config = dict(
    norm='layernorm',
    norm_eps=1e-05,
    bias='all',
    tie_embeddings=True,
    init_std_up=0.0625,
    lr_mult_o=1.33,
    beta1=0.95,
    schedule='wsd',
    doc_mask=True,
    dataset='wikipedia_en',
)
Each number is 128 + 32 x the weight over its row's rms, rounded and kept within 0 to 255. Layers, rows and columns count from 0. Numbers have three digits each. The size before them is the row's rms in percent of the matrix's.

# layer 8 MLP up, 128x64, rms 0.319, rows 40-127, columns 0-63
099:118176061109167166131089049103175092063149139138078110125097108149152092147152093195162118158148129114128087102121125108123083159153140162119104167123106151155181099139120114091105120145157189
096:139146154170121093180152092115085178115072155152159092090156151174030135110143118085069086087154152119142131138095103174093142110164136149104097127128144163094099117164107179112143111159153153
111:069117098089166178129127123032181105122157112200145126107085071188097128134146081145145125130091128136147112147134120118144106145106132123130168133134124138125063167142095161143160077135194101
101:125114120122118123079043090127089116089122166133162085092139214125110107162118125124138118107128110147187098126139103077171154108133133138186207128130151157134115065100147132177171083154134126
109:130222100117148133177110060145177099103088156136128109110183160145149132110163195135117116129131183089128090143125124111065069112155097127129091128178090146136177098107174097115140139138105127
092:144132149153130136124077146131094157201097151138113074140175191081127072114140172104124110109105170146107104093099115122167171148152126129056113130088055065181128138147113105120134180147130128
120:098136161134130168156161136167121144127194136139068081129140173090145109156121154153100110114121149107076113130115129150056152105136160163142119130118147178191093034145136147087116128062096087
102:162192143136140172155081077076083167082156140156127096129135122145082120140194153126129127174144181093121118104090204146082137086128093103128090135116117115199108112154170094137143144142126094
089:172125112178174181112112062090119097136147161115105093197159158116150128129153139130124096122103201073147108109110112124108127138121146177119088165141055157070082149132081131180101121116154113
106:127156076149144133126163128133125137134107116171106150114100205119116157068080076168066116094136117176161133110126084129077164153084144120183153136145101153180112088083159106086115146105108193
092:081092127117145191159042102129130096168142205157168083089147143157101096115132124160138141120091156173111142190134144151104102159150110124140108094145105156086093081123078119101145115105172080
099:097123103092172138158133119108138155017139130154123156103137138151056148104159133128111125181119177055174061119110123103099075138176118171171117130171137109153097137107144154117113158145115140
118:079102155110110098086100113132109080090152225112120074154166118133104099142129086134134153114136101111163166135112135129120131125184155106145120181142194151110148066087144090179161160104072146
094:112168147068088141113146157057087173112127153159149102183119115081097067167176119134165163119085179113114100132152094120157119157117181161131176090102093107126127118122103125174130117083188125
109:132134188144142153129095097162152118124181078145063082116115209120163110116158093130137079110062128140117097138132144149138181190143098133081089107089138112118139106125160087202157112130138157
107:131128113147125128127126075127173144155102079163118096129090194122109146121077107105092100062115121117137167205168076093166141128156149133123118148152143160161097070097170184115197142104098106
103:090126114091154147155111125114120163062144096191127122104144143188069122123089137128084119184157111141104066095129140163130158072171158121134096136114159147198102093125172069128098173099139159
108:136114172075183127132164167079084113163141100147146119105134179132112139099150143164152133161119080091150167108094083119129114116103103068099203069173090159170110152089104115145192110125121147
111:107187094186126165107113065140222068149143168122143120110103140158079097086120086137156125136166116147091163139115086114156151125119144129092121116161151162189093095086081134092138105152131099
089:083139130199172133113080124133093065134132144140158089125188173091086123149147160125128115144125133107118170172138130207154113157113152117078083153134092181138137110110086106181071096137148088
089:089139079169133081097082138088154177185099151126159122108115137174071185107124144136123134179140158086193109103134134148116146102167122096103085136136115119078125100113131095157139148166222128
098:156121115128139159075073104124148124107151161181186099136110125192126096124135119123059110119138141136101116080150126100137105160165136184157143119127179111127061092024137121122178134151156097
095:100137107149073145128108142150089140164115133103176162149168161111108105101130081160141126055148110121172154100170069114144199115098135116124101173178098117166082065093169082175151138139108128
094:098084053153110111131178133097112163151153150154157148092155109179162106134155170154095103069120118141118091134155096126159134160099127117103191097176127087149105050086134088181130134124179114
093:075202158126118129167095140079091153118163076125077091100097165178145124117149123148073169120117126104078085104129087172156096149198111118111148143161130123157147155132153096130131148054159138
088:123117162142180107147124153094132143085157101109178085135137163119095125140169130121128097108120124117098180185109150128140091160154132156109135139126080116202176201152106089084079096069057109
105:065078069165081097137144143131165143152104129159184086079152156183133151133117108118065137100089147123185146130154123133094142149105098146091181086176145167155112111065090113132164150150136137
105:143102084147129123146135161105152142150108164103100125153080153127076106164117120175136076193125148153090128113143116086154171187158065100150077125194045121141115103141137082120098109156149170
094:105091122099130136141081102116207069094163158091055102100111184139108146110178098150143127119117086139113108188123119193114190177144149165139100137151129131082108108153084118149145095154162130
103:114123138111032158105112128139140110127135123179160132098119154175150099108115096138083177109136147130155072115121094052148109119131134111123154209135069142171105126150153104155160102199075139
095:123157099141163092146142104084100150074144166102131147124153189156088104159140123073141125071116091114173091201153089144096165135130165129057110127197161137094165126071162095131124123126131112
089:062137155072158108167176135107114129124152105128126125200133135115178167117156136170109124152151147102125148141148111120078141153173064140056122099135044104179067121090128141141129154098145095
104:127157136071109132150127099142125196166090141113142124119166186124116135125095145196089106145146112102132070126096126126119203076150182132146105127094134192154067101155049147113131132114160108
103:104100128132140147204092119149093137197140199144111157136156113110133164097171115132094098151056143129130103107147094116070102126124111067127120158143106178113129186118111153080180123125074172
091:132096070064144086096115136198148153164105146115126127154141123143120125062168129080129093111172143125194060175140158124122127086169112099166125198136077144129152124081146139126108130117174106
093:098115153099126115103143147080102142140156146068098143104158157102121124137118133188142117206194160067197146122107080117131152114148100192128115111202126134125118122093124106111060131147131072
099:130088163171102108117140107129076147200129162143105093135156150187112124117125117145135160183164119145158068119119128117088193050164106114093147137125115135188114098119140077145144066162118077
098:095145092144154103160157141096110124135193127157113174165142151106138117124103097071096063110101152096159120060120103144124163181099162120103139170173120042159084152128100065125165125142138149
107:121148145190080146086103172121162143120126143097140115109123170088153115124160072082124117146133087105169079119148116185084164144115122106141114147212184136154116110140138098191140108042136147
115:091098148135130179114128147183076166111169156169154090109147104115118105107151107131103114132062153066203104135162099103134134103141119184129100123170205126137090110049134121134175112111114135
108:131083139146192200116104091101141146129102142112226119141148128156074113097136127104138089119148125154155111132159102147083163118089153132118092123169128155104111121134089045102207169143123118
088:088155129095166109155090158154132145100079100229126138157083150160116145085135103117091098133169107140132155080105089126077149115134091186117106156153167116188163105147129136105100185083100115
106:058145108106157116116075129141217131105123110136126100120166079149127176137174141130103150119100192115150122156109083103084103097171103168107140189182117117144155170099134134103146096132058148
099:094120131144066153112091188136150108136186082182136094090126100158179185123107112142102138126091106117105162149094098140076047178121101135126171147189157128166158140098109109114164136091111121
112:116154125102123078173134152083140146142103126139134110105133136119127159096111153083085039117122165119168145187093122108102084100199094171124165107139166181126095144104153139096150164072171183
108:100119113109146061122161157153098170180109132122119134164150121112090154053180138098090107177161135163141144114128107178075132102142158115121186118075164113145119129185112133125074114088168065
103:069180117137189132189158107181171159160148064125054110128108130087143162145155109122097106110127160073178131159188163124100119115118093153117164115122121137159122067106114137144111103081117153
091:121127184168089173108101092105109057121134095113198038136118118173147146140142177188154141103094090135168131071179104162138140117157143143106112122143135135099114115114096148192139147133127092
102:114078118102151071123197106109204159139124130122134118119119144112170171099140132099142078153155088122170123143147152114138102135088054097197163151169106130152068070106146111158147109121112179
103:095111155085166141183108101092141152074132070174113127042131134133106118115122142116124136176127125092116049122158113176137069210168106131156104123176149137144118139125173093135135144126114173
101:120041174107125113116136172094158186140109143156163136126164149157105131098180079119109120150105146141160143099087136089100138060096091157146121166128052087170093111120160142176146116160085140
091:118145148094122141151112171097145128140130122199050082159125152196177118160116087142185145123109135171159161076103181070090144114088152139089159108133106141160106116105112139142156070136085104
092:154110135105142105117083136161092163184103170085078060132107142105098081138115129156097135129131149124098134177197082136192172140107139103125129160121154147107145127143159150036106178100097102
094:162127131127129151152131158131142091118118098085129022151101109108139093174152095162086133138156186134096143157113172109167177194149085149136146154137088137156116122123134088164081130064093081
094:150149241133130150171103147163150128146094170089079113155101126090151095136146117091094072129128116198102141086139136134085176100150162066099107153134125110090166086150168119099132112126149125
107:115141037103130082148101144148136138123121120081109108155080126127171160099139117119130123147150195130092139099157101149153203201183116099157140177148145132102143136062159062122102130103108127
099:096135088101128128145168132114065175111120159159181133204157094135097139077162166131069109132156206109174151137144101101146075078157119130119102162111152109148131140100098100091114140082160086
093:120140142159109130174137113099135137110139097114085189137131155123105094156128173136150085155073133119158129072159084120131114149113125103101170186129015193139125122157117063163118170164111143
083:183052144136103118177149121117123107112139065147120088110204126123152164118126173149123130216153151098097099087115089144104121051135138104154080123117162087096124139155168147117151151164138149
090:148116090144125064137123133115198130174136153132164042118112113105160124170128152200094137133133140182070116116102160088107147168101139087105126188114157180080108096089135107121121110139089159
108:095125084141159199069115115054170125114161159140162130154146166168171157115094110098116127137120128111132089146123076103113147110145149154102130158068116165126118074114163114163148216089092155
107:123116125089111113086141148147114088154144114122161079069130134112155157048132112188134123153164172124137038158104142132156160142162099136164122153168111104127070182112065074135163099128147148
098:140136069144156134122173123099176127101063092103156104139140117162124142153123119087057121105148140138073159141108173122138137134164161119177137124172113138126088013160138096138169085151090114
110:116119165030117145088153163145091160105105148129189086155111152055115143086131176084102102159165174124168108135171146134106113123164155144182138116115077171120106176103099116120132128085111134
104:103100128155194134125123181083176125110201120135142137084102203114164139127141104129131087132102106185146140161138090102094172105130122176106131108127101153107083135044084139085146176102118143
096:128184146092112163152101115094136209123155188156098123169137126130107123118111156121163074123099147081114137115125153101148121085174116132068082138131170089093162147156135139117097033113180101
087:124159141142114161119088164147112204105067104131152108103171114123118055183158120127114137114102148043172133137119150150100107142220119137102136110110089153148154097189106111163126096099143150
106:105121166112119137168142134149139140202120127142106123121157104085090172131057114151114075115145173175108146153111081108149196186155062113124132150121169122084080081148062122115144097155129152
095:172087109117156088088136152175152113116135179187090105142128152119070086117085122086203141104093135130134107134129083159144158130165093102151105181115124193122158060149095136146127112116095185
094:073141126112119141151128078081171098155186098160129126153113091159114142135118109102170126102073147115121083101135109131180077104146114194091149123183111151117158103130100075145209170082164135
096:100113151151098119196148062085095106135137118128158110198126141070179178055141165166134123160147145174150138151150131097082149134153147114140080163081114147112120099103122109117115135099156053
099:065138078134135146130122117121145091084076142206136151109100141152148095133077098140136092141133137170150107120152080106032146183128186142103130133149167179124116109092122172164116098158115085
099:191149100128144108100177165111161112176099170122123090133164121104101165047127109164109145111104119160131083148160110171118142076103126140166140170163190091193137113096108076101104118088106100
106:116127160075150181086142120117073185113116148124182140169150124088092143124152096115123074141128182129170101086105127109109128180158164108183113127089085132135129165166076116194125078135101081
097:153102124143094137108153140135146107126141137192134082073160095146127160077093091111111069178101112097108172106121085134148062151114161174128076158138158198212115105137093105135138132098137144
101:097102142101136132117160141055146079174142138155112088116148190116159144081128050137110105134120108071155144109110174154165177047133161164121104147117107185154132155077119111103136176139128139
087:164086128113151212162123138076130109172123110109159131122129098182096116158090149174064092165112144142114140104168135169089153089161127145110104179168093159096075114065169099090129107119121119
095:142100159135140101154171173081091152150174150114139116128167214139111156095204177072115030104139136126099129117095122148094115140127165098109127126120108097109164127107166141114080136149122076
099:112056102155108101141141109137173124116126132206122055098155164165155092165103128124126153118153110150106104181152174090095106104103172069139145156166151127113095057160151167091126129117147170
094:143132107106090098156140129099130133078102102141149131091137180197091119126139130108126061100069106125107142118083067181170159201151171154147160179100134141125165109137198103131136124115113077
093:174169135078169161203112149157153120172195123080066088154098154149135129126129085103120154071093087117110084142124132122081172101162154156137151155142108101155087083161132108120127113098107168
106:140111087104085179145177074169120140098105151135121090135132126117029141125106129079129110132196138125161096133131136121129172102088156154151132178150122162217115104105095126080138112178149100
086:092127104091076166062157122145164115134114135127154127139157145081098165144151109099101114130164096180101128129180152100107178071130105133156101161150117123109093106057146066143182140177192152
103:100092146124110133101140138122174152093101141201150118151136132041128130131126147118123142128125161098110173145131112111173100173092150129139120106169111162140008127118057153140174142099149080
104:092107118128123143081091099059175147158165109126163072172149148142114149158104124163131092115132103179157070181152164103145120167092103133185142124098104152157093133087083142122121156064190130
106:118179084080169173147115150129102160142112146125125135175201159168123190124151137074083097096173138129151114103114093134101072158122117047147152134156110109123061088137081103130150125159133142
100:144146126099134126073128085113154121119184104112125126177131143128111109117115105208186100095102135128148088140101171092149163156170171136158130124119118118102145145129047087120243093117120143
091:195167146092145065155115137128137107065094059136164135136141193101072132127158108136106139095157116127059101134131123167181178096187152139100121128145120106157138154115187099095132110103104109
# layer 8 MLP down (transposed), 128x64, rms 0.255, rows 40-127, columns 0-63
099:148094151139114097127125126116115095112157129091132159151159206109095123133133147144078095138089151096086139117148156116165133094187083142173157161224162159141109121081087118145070156130098062
091:159145160112110131119160135132130102137124098096126176116117155114151111139200131153129172147123117125157099113172121114158006166107102164107089125139083079074145118149181135075145112190138082
110:111097097105207180119085132109142089147156089114183140132077072107101178131072144107111117131163099145068133192173157101114166148133145158103117136147142112186082095152108124132186109143131118
111:182158188130142124111136166098073110127078142142128092145153067195120147142140153212117154116171138126112110128135099123097112146145124167140175118047111070080093116136085079116156153130130126
110:209105094083121164056126115064120166168142107108130095113126143112114144141116181129126132121111134086178129134145125198139066104143106120111185155155115157121149214108124097096092135097105154
090:132158135094126109126158129160159135128111151124133182129118084122087186103178053158075099108087070082137131172192107122124180087119126072141144064171132125127184142136123115133180116155108143
133:160069140113185134134114144136085144166142152114134094145153129120117130114156118123172094137116113136116131147098097071112162109157155128141141124129184181136071094174103195101009114131087166
092:151158075095144128135134149111161146161062101141158138156129150157158150143111191124125149109069160111127086121108131078159047154137147101147143121116094061097165205080126145180084119105126141
083:089145107123167139204134233124148123074162125089145146136105132123147144182113108095149130104112074114070128154124143093104156128139132101121171085073210134177108093109111131125147121120140094
100:172131123076116108185105184064111106157149127091160117131128138099136172132148141113191099168124128089097143104158100165116132135117136150073060118107201133155142092117076123102185159168091105
090:107155114107091088153114111090161093077152085088079138146153132069102150160142167183102200197113163092172166125143142154089179173145141122097124083127109089100119144112100126114168161105149119
100:103114122153119062125139085126077131146124152128176113148214126125172149141114072124175105112141132108149131086142141083105022175168154156140078143110117169110108157179140113109099106138164141
121:087155120141167125150059096150134097158113132149128124105098153098149120172134136132175141152080058090142145091091125114162079121120105129183123164081173138089190103149182049157155151161113131
088:156089189186123127116129132153097118048122167177135191141127107125142176135088182154103112130137089090161142112094146115143065174144059101147147164083177125111094119151118081153118107123149121
114:213102124062180150135130125104137128170115133085135117155100115077107112122149136108139161096053105151141109113127145138125099198134157091146169088062176154165100152107163062132155118152117146
101:123177123146118152080159140141131162162086127162123117106098120192101109185144186102110166130137076138119090142140137190068114132084089090072122141132115072088182114145152108125199150089119120
101:091177108096141083141137140136094155123172161124122179128132091090089083150159152084136137159102135135070140136117144105134156120114111134139118166111181093169052138175078185143074153135197081
113:059065106124159126146146110138116116164070136119157115191157127130148104105153137132145175081092099177168081092110135148119138117150160153216166126136075097131084121127126144159098189125104083
111:144104131186062154120123137165209085112112111114086170178167133135058141102109123167134112146109115081116099130123116177111133101131188095134172111100131133171117134109085144129080121143209107
097:125186132112112162091166129091130149096097148103105137153111126144143149065169145154137114046146094119141135165120063158160098102138149138141143080062100086105190200113136093134181135164137146
078:121155133131186147097132171140114141178146114122176122152152088128213096136045143108068116076109122186095156154136148108142058080119078111126161158118129167135125129132111158137062109119135127
097:100134089138067115104153157101067121110107119115088146129138135100113180091196132166182134129109185143122145182116112122156082081150157107092076116101140156155162086181102162145171098161109177
101:197110149119151120155123157122107155061088122129048100166147145072141116118099104119121081160143153140113122164170133206104125100101095102160115113129104110158195186098122118097199145132125113
094:186126112128129124146105177117130152109179147202135061154121116102120140145046082086134164165130171063156112053159132101104136116105133087115092149125132164092151158155130110139181151155117111
086:134083148093156119171127140207126137130185114134097107112171135086150143143147135109116097195160111182126126143153146151141147078146149091114133061132111147179120047139098114080062142091139092
101:127187136060069117060147146123104130136093134098095186146154155144096146144181121145114164139073086140134143101091090158130115098167128135163105117098189111110104069111131129186131169157166167
117:149154128126205193138104142154148119101129112195112155094137186115077109068172128160149086129132069128065080132136104138171153127161139118140096097077118117108171174124152088118139132111072125
097:109093102216151143170109139123151152127132124153124091155074105153115099159130159138143172093127095208169116121038110144138113137181076083111136124127127147100106118167171093081115111160147092
119:115150026085180153132149143148119138193121128155124144156093155094153098156167121101139098147065075145067088117148138114151089067134117154175092132186126169141150156157103134137101124107111131
110:207138097130108083133162161168146135062131142097114108163106138148147140113143167139151094145154098195086096093090097134153162087136120118102198108130156136102148110067095158140140101123159047
087:155132130102193215102166135079126125093111102154092106068120137106103131096080153103165149168161154074097090145149116175098184162114114186075089130126138145118170101088130125119145160143140152
094:196094107167126181108105160100153085112128053132098117094138147111112144127134168112124144121129154138178150072101131100143087038110168096172128154148178163096164091142093146136122160101154175
108:122112180162156169112164218078091112171161166159117119115092117110094109106146118083125169136161152172119151120163084098098098079102151104147109118113133170083151140182135094125067112131077161
092:145120145125149148105135079041089116116072130117174146101185080141142116133140105214130135111153113124113137123143161145139118128107178174102074102131113087213158077124161138082096149134158115
092:147090136181115127102125121125146123161139172158121132127093132095119164156104168087146163217095105149172090089064115132126079086106149099112149054160177113128139166175132098160065130125158118
095:128165163162169159159129129143146147093089167119145128144149080156157110087117102125165158103073121117084099114138150112158135077117147093139127198053089113148110175175098152101070064111136181
102:151117144133071111125154126110136154154125125161154123097141151153131120122102093132153156130108142066159117119130142157154187005104106108200170145146136140169096158139126065140049107134099106
099:197138049152180161129106126086146157078152147105096111094132120156138145083130104068129152149159105130136174125110092091148105109110159058188143150130150132106173166112121145074149090120131185
116:138123106059124134118202125145084130126120125069186097145171161084126117115144150107159145183142137076117149120202145161114048162129110186075129121118091123146125155127109114158102148067133130
109:087116096097234154184140175163163119148133098088108158108123165108119151109138177154125101116095104108111093144141090145188147033094107112087127106108137118118135104143108189131135170138132137
120:105175125099154147116135163209152098120096133144085154174128067120138125168122133111097090160119123111075157119077127142114164074101121205106164113108151130068182100129135111168176129080160107
089:126119075127077153087181079137102100137210141016105154086149081094119133142155126127134175118085167151098108173169112151138112124161152113099171114130103130147121137124132133131108150146173172
098:132133085127135129146096099157103123155141116089110121156213167087147117105161128165149173140091154055132125094156159105153081083153140117086164111141153173150092169106072096080145123112203111
104:113128157109071089150126158145164073159127075128138115125178128122151087108126135166116172092033125101192107143163151125134132184139158105141115141123100069171095104192086135091142139107143170
114:108144143155143147065166144121146098137090105129174113146179117128091094127103181077204150179120114142184121116103109133169105152134142121100131147122141129127159151146120118036051076074146128
097:126116156118152130144178122148105115127130131115154073129153103162136132111080131122117159098158107104118177130134161137122084184129093156162112173125142162173050170138056149099011121123163117
101:125116109093125178159076089135099115158137103115125120119125145164167198151115151081105201041084152104094168134104129119099134115110146178058122102132166121146155100137158158124194124147137086
087:143139145148151131108093111161161129107131155137140125101091124132138112094119145158138126142112119114123057171152097070134128114168162081160170130076174030083117146157185125120142079090164208
098:086095137127063162130172111119098122147137150091128161105136142105060142086116110052125095197164175096158156157167195133145143192121152122148168137147084117115114076118082101145102121146131144
107:067120193107144162153113081100113104028139120187127137127095121160112109119123072155096151108141088165105093141161156130149115161181144128175085162126156135191115097156110115120087175140111130
103:213124113120137172116146195142107100193134112092111163101100139092104142106104100142143102146066146134091103101139101113197149073133194115086140099149181150144156153146075104138110155099139106
085:118128159135152179127202119110167109099124113132115186119153189119147089139158129137120134158143153087075114168095088066097091069089082077187181121115141087140154140179110121163110114133146127
088:149144193100178123144141117104145117153142114119069179125114199165137091166142149137124144089070075116152085113133180169120152077112115105119163091172137151162078108127134089146064116079163121
101:166094135153089110098132158167135124133110074139068101122169107111124142166128148222137077149171155123141145110182096147123144159094102091126099114102152096053201121191106106112141120145131105
096:105100112167134098125076099185081120133138154146120107151156126175122165116114126117136125146090132156078070110149149126131120096194179117059159182136110181148119123155189142105129039092125157
100:125131139143137154144126118170143134113121114157104153072130180146120108127065106173094171083176137105173107124140095110192133142084176129168111141076122114029174153154136135088062146104131153
105:132155184077117131100102173097123148138170123102074114131104154160107089203076089165173120134138109116081137132120197135118131148072117139160198132109123144103088118112172093143128127192077127
099:102089196109111050113131149133122136060144158188116106121131109149123092142136072146108115146156209133169136129105131128134147105134170087113085115093176100138087132116146182150210117131098141
110:082126095088114101121140187101165152128101156139137124173112107107099181111149111137160110119095153128174123153178101164149115017108128118142097073119141129071110140184143113136195095154137172
086:129112133157143118094149197129117100037074084126101162174173153110137164166075143145126181104159065130155158112127152118123149198111115121117111117109161154158126056089081132128128121133159108
116:119134133120062093073153129096122157195111140127109093146124089139158106176115151058139136099123129164207148107109129165161153099111137095136156098151145133118108087177082071162181188117130099
105:228124145173134139138129079107195126124145126129105120087143123166187160071164134173183115107169119153153092107098132112143104125103133136136106089065140101129105147099115122035120105149155126
096:149180111191147099113127098099146188181158097111134113092113078182127067100125146138097154135201092080113158067101113082119073142109141146162109162103133146111138156136185168155110129112117125
108:165078133132089089120088107148056160181119095150109131118139147168127140169121157181044134142139106148147152129047106102101126156103119144100136158146152118224149119164123153110080128114133102
106:169099167126103172112120111103144125199130179118111153147113145154169170178082131117103138154086135045135121067149128094083093158138140132124157174148122120084110191116151094128047132107113108
094:155161131172112131138104107121175120097102183139103090126174094164170148122160061119081103106098152187175148157132177130136180117151137171124107124137102075125073141077140109119065122164129067
089:150202061172124122169140079082175087127102126101129144075087141099101142086124143108147183117185118157138157061173121121130133115094165135108094141170115108130111093111176189091147137131131152
100:137148088122115110089082064165134107221191096076161156133114124110136086143179134108122165089101146127103122100129158140138054115102114113135100148107114177129165206121167117171119124132115154
092:079163197146103161131104056143171110178114156126131168134131117118113091137080112097097103141057167117093112093126168157099164179159071109138172130162086124138111091100130137145150177115174107
094:159086156166130044150140085158139144171138128157098114163118146144128099059117113119044148151207100140141103138103113099134184139103081116127153167132146119124136173120096173162069121098134149
096:154143118109153143067148154195143145193163128136071151129169125132086055142169133111104133154157094138101113096110124121123123108122159138158166103155122151079147148090116174093019154107106139
095:152144138118143073152109066148132068096137081101187190157102138158163070151131110082129153124134073158141139177158103132140193110101151101147173098095106167136116160081119135084113127159162093
087:109113165181127119117117103073124153156139155089208124095107146143092075119101109152144110175107157140165141176166072066167136099143101158080145121160101088135093160141167187096157097094126110
095:136086113172114096158098165148184123151168111112117115094199177049152108144121150111104153145171078130189138156184146115057110104120084141126120132132128156128090128110102138103076142075166140
090:145191111184219139148157128132186146113145104109115078152136099042101125102112147113130121153118112154156110118101120134146165155078124121082116091161132174084109162102164159048100138132126131
101:180095113146153119073124144115143184130128139105066130106180118159111134135094168123173119136101117153130169129143066046137079138140162099148179097142058104131123125097191139117091099146186130
089:055132093074120131135168121127128139114103170137164112086099183121147119161176119106166154126150119133170113146130083132168063114081142133174128096065135082140172129202120098084160150123097175
084:091108209144133036173181094079145127128157149152104087148116146086093176082072172122142156122049133161111153138118133152150149129108144135108125134103121133127116147169146173081099114152147101
104:135155100087106129103092120116109178160130116091121169172118109098124173143134173112144107079165094117113152122100079101124174142176100173132079108136098149208155161093128096182176128148120047
095:156130123145084143113096117149177104147130153120141150120070136110064103158082106036130155102130108170176151181157135060162099122171173169103133105162106146107111078113129142103169123129176168
096:060116144146111130086119075178109145127135121181092168109154109108151096158108177139141056187182140148149153097081102119146152100120110135138083147101143135101174141088136194117192089090123140
112:178107113110125140119137096083120192219125130128076111126107101165156140129128130100144106076141130118093141125124143159071106123162167072109113145179205147193131058100096116105127156145141152
093:167039122105128142133131119118133142100134079083132109134162165152167036073096167147169092076102183132171149105133173097138134082132113121129125139159143127116161128200120167167116129121137087
103:110150120161135149130166153100146113106131152137104143074103110090094158096151119117089191103113121193087203168141100101183120099115151152140122083147036185078172151106150101155143130121107124
098:120123110055165106100115119101105147088172144072140104164126137148164223154105090096204151096114085156110129145136121134147124091149102121070110110097098189118190161159155117116134116117161142
117:144152088149125166124119146113137123213107086075129103082102117166131108118165104105092165075172132145169141052127184084131098140113124125165140128132104116099114171067184185156136131177116122
099:116146121157150113147159065141115169086127130139080135106092177118192112094106138143161100049136138107119159126131175107127181105157152116112059134211080139126144180097145107124145105094086162
085:055136133142170181160199141077081172136145139127065105091151070108122137133153184091086138146177132088120130154114152151124141119145092139087078115143132133156154119169126085130087171152078124